{"num_hidden_layers": 12, "hidden_size": 160, "num_attention_heads": 2, "num_key_value_heads": 2, "head_dim": 32, "intermediate_size": 640, "vocab_size": 8192, "hidden_act": "tanh_gelu", "norm": "layernorm", "norm_place": "pre", "norm_eps": 1e-06, "positions": "learned", "qk_norm": false, "attn_scale": 0.177, "bias": "all", "tie_word_embeddings": true, "parallel_block": false, "init": "normal", "init_std_qkv": 0.0239, "init_std_o": 0.00489, "init_std_up": 0.0239, "init_std_down": 0.00489, "optimizer": "adamw", "learning_rate": 0.00189, "beta1": 0.95, "beta2": 0.95, "weight_decay": 0.05, "lr_head": 0.00668, "max_grad_norm": 1.0, "warmup_steps": 244, "schedule": "wsd", "decay_fraction": 0.537, "decay_shape": "linear", "final_lr_fraction": 0.0, "batch_tokens": 16384, "max_seq_len": 256, "doc_mask": true, "train_tokens": 88560000, "max_steps": 5406, "dataset": "wikipedia_en"}
Each number is 500 + 40 x the weight over its row's rms, rounded and kept within 0 to 999. Layers, rows and columns count from 0. Numbers have three digits each. The size before them is the row's rms in percent of the matrix's.

# up: layer 7 MLP up, 640x160, rms 0.0893, rows 525-639, columns 0-39
# down: layer 7 MLP down (transposed), 640x160, rms 0.0753, rows 525-639, columns 0-39
up525 109:499489488594492474527480499511548508459482567514430551504568452546537539488470499437533480542525482494448538532495507521
down525 096:523476479521449518463526459504517500479467553495518486515495501504483449531487460392472506496498521537497507480487417453
up526 082:521481490435511494525497461575508515529573542478510482510578484450521503466413483493553555532551530488490565467549504508
down526 088:506496515571474524446555454454489376534475469475506442545457472545557496541544467528476525490533559546453491465469473491
up527 097:588575542510468476537478476533504500497552579535449512551524517502479495515491493476539487517488536493466513522510531407
down527 089:538494483438450587464533433548486536528497439596505504486471514501495489494478481533478446517410442510502495406492491565
up528 105:479482460485499508515523534532535516462520626530526522487511414532539533471462492456464500438553434486456560503580509454
down528 107:529461487568429465549572479500503512454483574500440564441508473546473468437507521492532482479439507504497572462506455515
up529 104:460499509518492451466487611467483519546446483489434473539511489511506581522447446487477491520508485507529491431455505476
down529 101:428479490493533486494506425504479527444501486517488556447469479569419514470562489527537542464495492598495524562533522524
up530 084:487479523492490484496491607490529550433540568537497543527486475498509488434493491474514416517541526461458490566499469443
down530 070:476453544479528512475485437487537486425444461531560439506545470455522561486540488571519620540512511507452543528477502504
up531 066:483477506487444492536481459547525521483556553574459505531489546541571458498509517517499551479474502528486490472537434491
down531 066:468485492544487534541525486448485475502493451437460464482474497507465474623491525549499491549500497522463491517524545502
up532 111:497545458481470548515531523454503584449485534484433590529496461491515527469553496492470523477523421510434547468509517498
down532 117:463421541561451493475429445512526450585540437506560453500523431456533474539536513531531468534462531511533539485470514499
up533 116:459510531497506504453505464484499468503440488521450452560545459520546530462424466455510464467513453506473535405478533533
down533 101:463474509489516496467553458514493432518449530444481500554483555548500488545518492613476471463528506533499562489565458484
up534 091:513593462499521515484467426510497507462432481566454509553533520589471566486527558467538480548483504506473532501539551599
down534 093:543461468515482573494482553402461413486520529522516494466485481474555523573553465545447467543471563582505522475518440507
up535 093:474552475546422486463476479483470547485559482550493560532513531602573481540500482442477431437453438506515415528565481471
down535 104:516454511574479566508465491466456511521481443438450403469475523452527476520459527436456508509561520509511572504410485513
up536 093:535515472510476476554442527508547520510483607517462518451490447487478513494565535509587527573460517523477454534501440493
down536 097:451572533479550481550516442510462478427525573519416471479451461484562463523557508492534522509492492468488507506479544530
up537 103:414510537468482493446465539472516548518541592545532495529554478420481544445545452466499563566524458427545453537489520458
down537 111:522492435445513511523483477501465473471505451521475478558491507605486493529488467492471522462505494469470462484450524458
up538 117:462542474546472453505515529500529482484444595494485524541537487519497519513551461471489528483492530508450531459444492496
down538 102:458439535502534499487478564518498484509471469450465483465496437503531461485510474520467476527560505479583479547483545507
up539 102:501547577481452472451463475442500502519581523589446530443550484488538537518477437446490498473468423457441474407459515550
down539 118:582534422469513515554539440526523501514486432491562590538491480410437520469560480480593504515494507561471542507476527504
up540 085:513501461497497579456480488535462486477453479525515512514531446468500558459499495513449491510525550533552497508419488503
down540 098:452528466545545487547525573481508504510502487437508500493498521438479453548505430576466461490556528484458466573525505483
up541 112:525452462550486493560484510495484421411528475480467452486558516547521505512451440507481568470507493561487557404486471548
down541 119:500514478542431434484528503514525496509510458530479546417473498594514525512476533479574525535551518490508565431471520512
up542 103:513511450505523498527514402517553500534491546475383523528460502555534549513519519482481492554486469504542458453514546529
down542 104:492561561562482511546536582458473470536482513545491515463524469479503443466478461534586496564451506555460498452527515477
up543 107:491499492522437495588544549549522486486483483485486530486448502536519530558530532474537488457472497477506519550539462482
down543 107:544496449472554462620480461567489459474483576463474501513524564479561463501533521508470498472412546503474435503488516338
up544 072:425533493505417491509538477528596483462486516510504524550503469497533596505459458534538460496573474511483533469534516484
down544 066:507512528492537533551561411502499457540390556462487478499451487453498476527522470627571499490490510528531532491482498459
up545 086:540564449525459480445430487519477523520475538447484564496485493546513515504544527490495528490573443494540594490495525449
down545 078:506485518481505527420528508464500534563545522500479532452489458421502524515550453600511432507505530517560423473522601530
up546 111:517469490499444451589529486589571506451454467475462515546566507501553543530451574492481461460517488503472549532503496504
down546 115:467545539577457406474456489464498486503485442519545518395475510546462454544534574518599533543487498512478483515491478504
up547 084:456464505467506447597502511539529584492424535509531491515473477541457480472496562483524511501484486465456524484496486487
down547 061:512485463490558560489530564515456420570504559516476470476455485518518446471497503634473431538461507496490465417481510494
up548 077:488476520495393502566488496514493515517592554513545487436534461517464456458459588530553467377557533484481570472511466473
down548 062:498493400545549475473545473484484479499500451480451413423468514531546526481536521569490506504481524492496480459499576564
up549 093:530476445455558512509480479481523493448440471468433503508594469456495473508448519497467464500541528465501535590554472532
down549 103:476568504516467475468525509575515496430557563417551457494561526569515483510507481469500451515486431376484530525530538461
up550 122:450462477509515477521473507523491497461470513593452538520599429531534577490503500465478441460588497473486517495510509501
down550 095:448567526557550461530457526497461516476465524457478512513499514578543521502541471512438423490492481528519491493465483474
up551 112:516504494478480527502457517478532568478503486528440565478525471492504462511568521488466517514478542528424526480583502446
down551 125:493477431476582509538448449529470464509480585472523504460541452540487476543478448530500470447534504526569589501463533507
up552 086:455479477425498530519494555473513557506466476537493524560464483589572549446484569509474525464506480537482545463449539435
down552 075:478528517447549507508477480531425488475494539438484486456501578496450513482527531501485462524498421532498569493443445572
up553 116:494476444466526525444443548531478551504545583498510487492501450479544484484459484497465458537468520505426534452478460510
down553 132:423497551543566545512434592498505567515507529518464510456510542464444539543549539439475526549487527521482460515573514510
up554 096:416568549526407503446488518484530511454509446570455500498545494499587564490534502459472425545476488499498506446467492503
down554 099:537440562510592489525483453501476453473521443464540559473470484496491412494448461641503518478524499562539503481564498549
up555 114:399471496533486500524454516492551581465506509482516577452474519493494455478476479465478448492490506448515543446517486529
down555 122:493463488472496521433481462483551461430478503501517385527483558485535523510501426428506517527556549515483504482423482562
up556 081:447495532426486460500467447579476507459526490544568516473513483597470497578562522505496464428511492461453531453471575476
down556 070:500473513592511491463488493445428451505480481520467505483428531439550472481536477532480451488559407502465508527491451503
up557 100:472474491567515483524528433526506499521523539549490484545488458469540543545467481467531562500488516487536516402478495482
down557 090:490435466483539546488540510438459489494493485553424533497526525459538399504486435433509494518594502576497516526491548568
up558 097:541481436496501451466468553544504528457473497491480473512590511548552489541487514491459477554585447501449522544501454492
down558 104:558441484499496493448496437493449429489500558504580465491509463500486521499542470600469527400469540503510432542479553474
up559 094:506502505540502433510520458577420460515496588530499479485457494545505474476570528461562537569465492449532427512591502476
down559 107:485529519513529451506480569464462495477524475512420453477522501465533462505489565470471464507544478495466542540556490491
up560 109:474476498502464445489478510517462512574427564481508491463459463515458470472489560502531573505543558520478541485479462473
down560 104:481457417484454472424469495415465489479495518464523484495547499467442470532587427618482475553537452566518513509462532552
up561 098:454458486495408488471488473482475523545440562493379553513501468485552507431457584481478489464539489468512497416522507456
down561 086:498515470480508515484486479517490520534451519552491499434492443422444488528500530568560584539424498510512458532463516514
up562 101:513543478527449534619495494499484507568509564526477521436494476551577512485523506442556534475430480521520467433488498577
down562 107:526533480445484507544538555540508519583543484404467434481533562528528515497586468525465508477495487573486498545411542442
up563 105:429551547480487449532455543466556577523491515476472551500528484491528458512484499474451533539474534481491506537469445495
down563 100:493506423504543503505382479485522497498535480503565492507517507467530441555523520507458534483560494548530553457488432550
up564 104:495504457527493560521444531530500500530486486501455562470587416465535479501452487498501517486484506518499578507535506528
down564 103:504541587497468463547539516489498480514557471500526509433536513572435492514509485538459585496463481590447482524508501410
up565 109:521448489553483480578461452504528491466505453550508502499495516525556494532539440475549499508460511481539501497523494518
down565 113:478539461504559470571507427464581527516483513498493516543512497466523522442517507462511527485478517527564533503480514528
up566 104:448509521521464461445488539456519571543466539488475534497484431523481540406509496486540467501506443464454482474500535499
down566 108:506554386521459476480443455489537536505519548521455522504479514491441566541496523481577489519534420500491504539558489542
up567 088:439538450487568520472485471508575527484471490548417520536516558559482493503563552462437460535478506485529591512484533513
down567 092:478494505559513513494541501420463443485487482490493462512448488513505505510524443528466494564513539582454466506476451526
up568 099:497489564486510489541534510505456552545444461487524466480562426499556567457502554492537505432602508478497523427479515475
down568 074:508482495480440522487476525463503482536524538511450515532428485468559486512500549609496518501511458576464477523471522454
up569 121:547459486554473490472527462499524495432532533472514535503530454447525546416566483496499408423505541447516546446483496529
down569 124:542459465497520503468553489487424492536542456473468550477474465483501527457524519489505564450502547467490557471484533455
up570 108:496452534497428477582552477502453505478435542445502454490485424485476534439515576508498488482554418534415539495515485525
down570 103:539520537461558539525488416536508489561492492523435501497434461495491511421533495534481516485463487550468485449490503551
up571 112:486542478491469470535465513495504491450555510511501502534507441451512515510558574513469482481585468527465491498514511505
down571 099:475515492476440468525536471515476478451496479505610401503549556452519500510501527441416475520482541484472494510454454444
up572 107:524478481471475540457506475533557497376475487546525536454563490513527552460452433462425560485537443515500480469476557553
down572 113:519551522550453519471489502474548543553537472480488490487425432407429491487504504498508429503491502448426533548516582511
up573 091:590448436377427499531446498564497510542503503517527505454524487463533493439479549502535490492545461481465459535590507422
down573 083:430481494543504497463450479389479525548519486468444529475456533532536534510539535544532517535497563547541488455455528562
up574 089:527514467468553457470497447504520493512439533512461540503516476520549552456549469465528441495542422455465576582595525456
down574 083:468474484517470546529540508420491423462532480481445472510483535526534426554538457532482490505531546537416462488462482499
up575 090:560418438450513443462482492571523477477478530572446528468562513547471458504483584472529423403550495451439535464472549500
down575 088:398446526571477506458506441424427479516533459501481511566485491475583431528524438564442586494473530536524448512521475523
up576 085:489551506521455520520433501524502480431478501503579480495503495547513415534465415489485507486521452513488527471468449547
down576 059:518473534520498434534456491516501499501519513484392540454499481534478539481511516591580487484410541537486506464496515517
up577 139:566482515531465503536476494502519481389499515494449555511553476505504538441490534507486500419526465551515532445581494546
down577 161:500480471496536470509567520522413527458419488520465541537480580515489489463539530576462499467487527474461516497455502463
up578 122:563457550522439442536419517457547515454467499465502575556488549547511538542534543470526470446509505506490501456523511584
down578 139:526476459461503481507446499509513502486575466484456525489507477479508473433439454515467518554446463543519512494547499443
up579 097:447567535514467428538540554532544518445493476550499539516520447546458533491438517479535507436511538465520527479588454522
down579 100:570521429510519488502485509436458427507484441477475479497545572526594414520540494512498518542520478572530567444493561456
up580 100:459462480421482505518530454472430518542478491535534573561476464469494473495518540490466463440468519528476523534635472496
down580 091:474537456493398541540485590493456473521500423522446450500457512537532526488464495469468489557534491546482487529458533524
up581 087:506463552478430477470537454463508493498518547489542471550538462444531537458445515526510443443522413502421570466424433456
down581 072:477466459539502504495484527468523519561557480486500485444523563503460465557560505586522494547527457571503440487589552568
up582 114:446455463467495460512547540488554564495429475541514473541568424472553577504460506448497431454523462511536473551497537477
down582 115:517502488479488439496514509530517480459524533469499535484431483496491574469519492442524504492498474444473526577471517491
up583 079:439603443528448448568528548524464564441472526487527512560492459567532482460502475509503466531487517500476544537570449498
down583 067:529505494497527493458516434476488478527534603453535447526490475508439478543527514650451476493452540573479499482522516526
up584 125:525480484486416469518449520543459475511473544490417509550531492500533464505553465476462535441495457486450456477520515522
down584 123:456474470522484509522477550570448571484496486544481520470481515468504573589489556429494470607499494502444566510547430517
up585 100:512523470533550448435447436503487520503404557528464550554524507611481533432494500489537438505495497501476554502502530501
down585 085:532468592479452462477477551479536528566517434527488536473520416537451481511522435459500457472545466537456479495518503544
up586 092:529542475488486500522452571542512484409458489512448522558544524572521503566482569453574454538441402521528607538567506549
down586 095:481448446502540502452518530466471476529534527501546452453513498435535512476510499447462498605498529474477458612464442524
up587 088:551465539454526506536450408528449514470453492484441562513508578538469508435502477497486465509616471501462516515596510472
down587 073:478522556476510442504488518467484462510538431488494427527425460530504548536466497446509509577414500501411449552496520487
up588 089:561508418434450505529465516542595452536513481545426537457600534551498470526475532490523428513526491518464506487527483516
down588 095:480496506525506482519541517432436510425420457473454485522468539460556498436504470580528557444516497513517543497542490474
up589 111:604540564497415520506533505453531513464550519470525515530558465477582513451490441498544551524504419530431454571494475502
down589 115:472505478516524547583416452531490494525506476484430489460536513555450487524553450573503499457428472555477488392512481544
up590 066:395458514484551499461470595497463497511458496574488560474576475566470514534506533514542474506493491523448523500440498570
down590 072:473418473476517507537505522476504496512523462548562466532428523472463451549503512441401501410502495460444495517479410543
up591 108:525516591440456472513456475467522577488552526515513508522476487506471482487469537460503521521569492453436613519604478480
down591 115:503555563521461508584471526525563587526493434535533511496477466575580403507498504446459490575514448528490447442436476491
up592 110:514514573468450472493438465437477485550546572505486487509455481496489492511546573449516444478528510472395549473510501513
down592 113:429483563548514525581516514450466506565424558494456501524503501474536464424547443531495463470555519523495491502422482484
up593 106:458590529424499495508451487542528523467437554481481518563514497472539576478503449438459467566437510438543490512534602463
down593 105:449580562512507483482526495531460469420487470457531453596480510489556459547512487457506457554498508548523499475483469500
up594 092:474525512523476501500515480558460556438568490569547498506469477566552471553505496488534536514495499506466431515585456513
down594 087:445483550525543522480470471507530485490568477399515455472472492469481510477534482510498485430492553541469478525421482465
up595 105:531479509493430518547510473465483506491458446480556499462641492482498513430488507525507500499515487539453480468525464498
down595 109:535491498515448421471520499476508518525453433466520466504507537444434538572425450494560484507522502503522514540519512473
up596 102:468540509521468492513461499457494425506500419547439557502522509528552616545474502469523507511465563530439535401500505554
down596 106:503439526492557472614551521483490550442551495464423482455549469556487448468430557527520540481558482491500538488524522439
up597 103:479499463527533496543475510574509451472496568515479506493478501530564557475497503486505474434603447467513480531602493493
down597 078:478536498459463521462483465485499464535490521556632487446425531457494527538466493575539567512431489556487530378519523471
up598 102:532498549506499491556455556531628499449493460513481549543549440484538547485504468491565476485510531528539562443578503484
down598 090:486540465475490493498468487519440542559476511516535438462548531470481515451500598395479471537468465449509506556509543466
up599 112:470462519441459514541488515498582504550444488516494567464476546447592530522438510443480471423496527394473472473553499525
down599 113:580540518558536512551464548488457483478451517500636441479502504443510433520456510491491457525509504504463541464475570491
up600 101:386525511489548486512498525479515542521420491568469541539473513597510552532471499463525531519490478456480533516487475466
down600 094:526526552548450485537497544467503451447601520484475518437550572482501482506495486554524575482513490478505444457512517586
up601 102:504523584535534456480505553444490531478531514479533518573486449471441481462526529464527477506549513469445607515545478494
down601 107:615531467457468511555536487489550503500574542441560452459437551566518511550489475470522548469495515564519488472481577498
up602 110:425497575520456476588467530501550543480549537552460534509529449540538509494451465455491481497491458497434514516557509495
down602 130:509439482473510433494552482487503489494500537479499535537519459524486446469465512446481523487489565586478486474531451471
up603 113:448430473525552497499513576543492488424529555516523516529573480436506456437451443475482499483558518468496539529542481507
down603 120:517497527472484470499470487492538539468481462478553549531537498499584512585520495433489512509453480516572464509465496492
up604 070:485562534446511501462504482528502523539472526531503549547502491470477550410564561494549488475539544528508526524572482491
down604 061:482482466591510541535465480436501496514426472489508493524484488482515446550448462563543522501458464553481504547500568488
up605 068:487461433488407491522403390509478534480505504512532521516467498518488532462531548499465465504557568529523498516520519501
down605 069:514457506607516523485534496436448437524480499476495448519413465500511496567592486554496488517521506531450451532471450502
up606 085:490546475488483476492521489522493517545568482561554522528465459546517561446458460483490484438540459496542617474486511475
down606 080:458447441557424533474525507416492435498493481529480445492431484502528521562540441536540522507499567501431416515478444493
up607 096:472483543479538473431481475457538578552517444540546530503518500482587473479458500485493460495514375489446546482467492492
down607 061:462461550500482462472563480472452499440435558515552549488527488494455522437543524584533551546428433531522480475459492495
up608 093:454505506478534470486521523522504506533566542578444460516494525578481528564525463470500488508532524486497540443433498607
down608 086:478441515506500475457482530468522521492499519566558497487441470507455523456505411544519531471493534505484446577499465502
up609 109:442526512511493495544499543508548462549508476498449491557461485484532473477480482423468463442516536477547536357552522570
down609 116:479515433487515539509497575489523554508535521551536510515431573469479501560505570456500491522463462441448496513525493509
up610 126:529489508473488495524536591506473544461486440511483541498454489501562521409455487488456480524489521470478539441518559598
down610 122:537574531385485551486527545496487584529484507587492630484450524485509479496413532399467508415527538504469484503521519514
up611 103:502466545437552475523444454518472507443571523502485530479530496459483508445498458506535467532458545452508495510501511467
down611 110:529434516469492558465560456539473456533418524472503410543502513536456458460462477648474543479521489500472469516540501495
up612 105:464438526431450400459498512494476520512514545573456512526488513508498544430527601431557451479538471427407541498534529521
down612 116:495443522492466521548545522485518521482506519512576499529556490494469518460520481518500510558493519608552511526428498501
up613 099:487456517474460473469471485548514547479537481505490536528473491551486538458537558528430461491525563471494507388500565515
down613 110:559575469498544515486514509558530498497505539461475443496488535482530481506486499564475570487452527436519520475460483518
up614 087:432450457479494483462496482523515599467463520527535537502504517484581510509512531500476508512481509494520448568534501471
down614 082:521434488598506502481497510464498441468474461473491395557426533489544478549552444498489517448476548512418468477490464502
up615 103:527521545508499483559477448504495446435505586496507530466537502511496541428518446498544449434563409508511448513520533539
down615 101:531525461563489520447503501450467514537520443559462481498414513529507451602552434564498508503486517539495436467531525474
up616 111:472488504526471508525457532538539478478482566531523542451531461516497503504515505445541527405543488460432551473499511532
down616 104:488449461491477479500544441493547527469469507512509549442472482534448494536505534402498498476488550447486506412478434526
up617 104:478576535499414495553464567468547463474503465489476510526542422480467477516537468492419443508481466519449498515546546442
down617 112:443503550482543469517533433576472496544547539515518471466534466462490490516528534437510510591438495440458531491502444526
up618 092:518473466445447438509505540450595584436523584514516516527518503512476482476508549487551530462527403510524495478547476442
down618 097:444479518511520549535481477472487523549427439509430540543435520490524535538441452488569449539460504497547500493399489559
up619 095:526541521495544482535511516533532622522499549486515492508514461576481578493536582489530485509534578441429518417436509438
down619 092:501474480476448491453437466466489530503441470470519497504472472487577489509512469521526547502375479570507486482491497417
up620 108:461495560508536514479487604522515538445470524462575508495511475521473520421494548492469454535572510501495503473503536515
down620 111:501500530424539511474526553519490516525439490464451525512507537507511427483472477493560513437501466520507520470546484513
up621 103:395545542497455545457484506538530486504511526566492562500499391444508473459492496491429507537484472499550453472511546441
down621 107:484566574532520492534509493533505530451500515528528463508524516519502585544492587353573542506496532379496516544429493447
up622 086:534549504519460443437496494499487455492548518539509504481513526589460483524510506420545441427450464437459500479541477529
down622 102:487475540492554519528482503484478522522513465455413407456443461446503515493452448525425510530551532526535544542418507484
up623 092:479530479469479509494510490471480594474474470517442558487519468537469575439500492517486560513556455536483457436547527529
down623 103:485506450472460576492508536508465483506455480487512483528488538514541491512473507645482556505575514471467505532505467527
up624 113:494521478432525513552468564480546505479538511551476505513475448500567478508394482460443455554448434436492530450532532561
down624 097:560503465509451570453465526547538484525465488519546573499475465545510482462445498470508504462494466529481489593488464516
up625 074:469506519489395516513519440551542548503540458512482525486493484601495510535526463428480487445459500460511497385507421475
down625 072:481515493527518471483548437533508564537487549489511564489509538558481458518471526618505503492442485516523517484470436524
up626 111:473576530458476469537503588569544498522473541476461498502550406407545477463508520499537555500549531467449449518512506473
down626 111:495536437541535425480441568515526467447472495540503457427516467484504544596499466415562514542534465491531530417465443494
up627 097:463428477462443512563499525512593540539516524531461489557601494565535544494469524443524532506548474411425579465536509521
down627 070:504434426538513509479508473445514486432428482464492500481478471519504525498451439455541540444492482489530440517495509541
up628 100:468524480469460540446494489520498570495425557477544543503499506531496543487501489472430482518497537457446537504426540466
down628 083:496450485480594515450540461534474447496433529542410507475472465534499552518551460549484520489568529493488447490477556519
up629 094:527424482437536498520431503474463564511407479488476502482535540584531500501531522516472463483461408513463517501492484557
down629 089:588558515558425459538436447500547500493562488521554511600436442471464486531533488556527551518465508480496521438489574488
up630 104:482465464500416493531481484541529486445498524567535524497500439518527549513482522457462525519509429511420558478488493534
down630 106:518476468533556473522533546517489525481471573502442529556549495514511493447488433536548491514466481514544518599595547496
up631 100:400490542541481458515490477480562486465518483477506552502520495522526582464488447508528420510546511469442476443571524583
down631 099:517504456516484506479504517556494482563609559508525458546509528524517504557495560640515532559481453436485476550520482482
up632 102:459516590563477454485485483459462525445558498521555555520498551579530539475459478471505471424483501477494448472496484494
down632 115:433502439466538531481472483478496533480498466478422501524487539517512500503524518546497579504550519471462561529497501491
up633 070:484550494476515421478475496524539524528446511462355529503549504481549549433460474535536553632527473546501530562560523511
down633 058:506597520566484521540476370504439517463544525491547487476452489485536493508542454508516517539465479581521430514477494518
up634 099:455456494514425465613448558549492490480486559483478498513480454529546492486524516468488461484569518486432477551543525479
down634 081:537469506495449527495500477478474474506476520468478547505425505518465451517543517435488507556515577460528477439479429483
up635 093:502536582459487510471492527456520478482542497564497506531489479445556499448525502462548478402471512481489451465481520512
down635 091:534469440491508551544524459535501527496455497436536450520547451430456461459528497405592497503531558449494523488530501495
up636 087:453507477501533481578501507555504543489422478508521560497476510488494538534468490469513423516554513488436564500542470513
down636 061:520525478510517489470484511552501437537482581522489500494565522423519457529499459614571500533558481489523538425495449561
up637 090:549447430405424509543487543595551485514472499505497544497514416517522530480459564476511536411536524481462515522542541482
down637 080:506396480443533501553513456451471511439476519498410517513473478509552454579450528641510557529527478519541542455562533501
up638 083:496492477512519539469445510484501546507404521588458512506503546520554469517507572415530466389553483459521515514509546558
down638 089:530535501536501533478446464498457515493450488511510505495437569501425481478502532586473510533432489507560518519493449513
up639 113:480487453515474425523514510479472517514494595469416503452529438455520555468512495509489534536527454526428553433493525493
down639 115:498497429477466438574530458577496526483538429564571472529496491509546445526519507435561446538516505536498492481533482469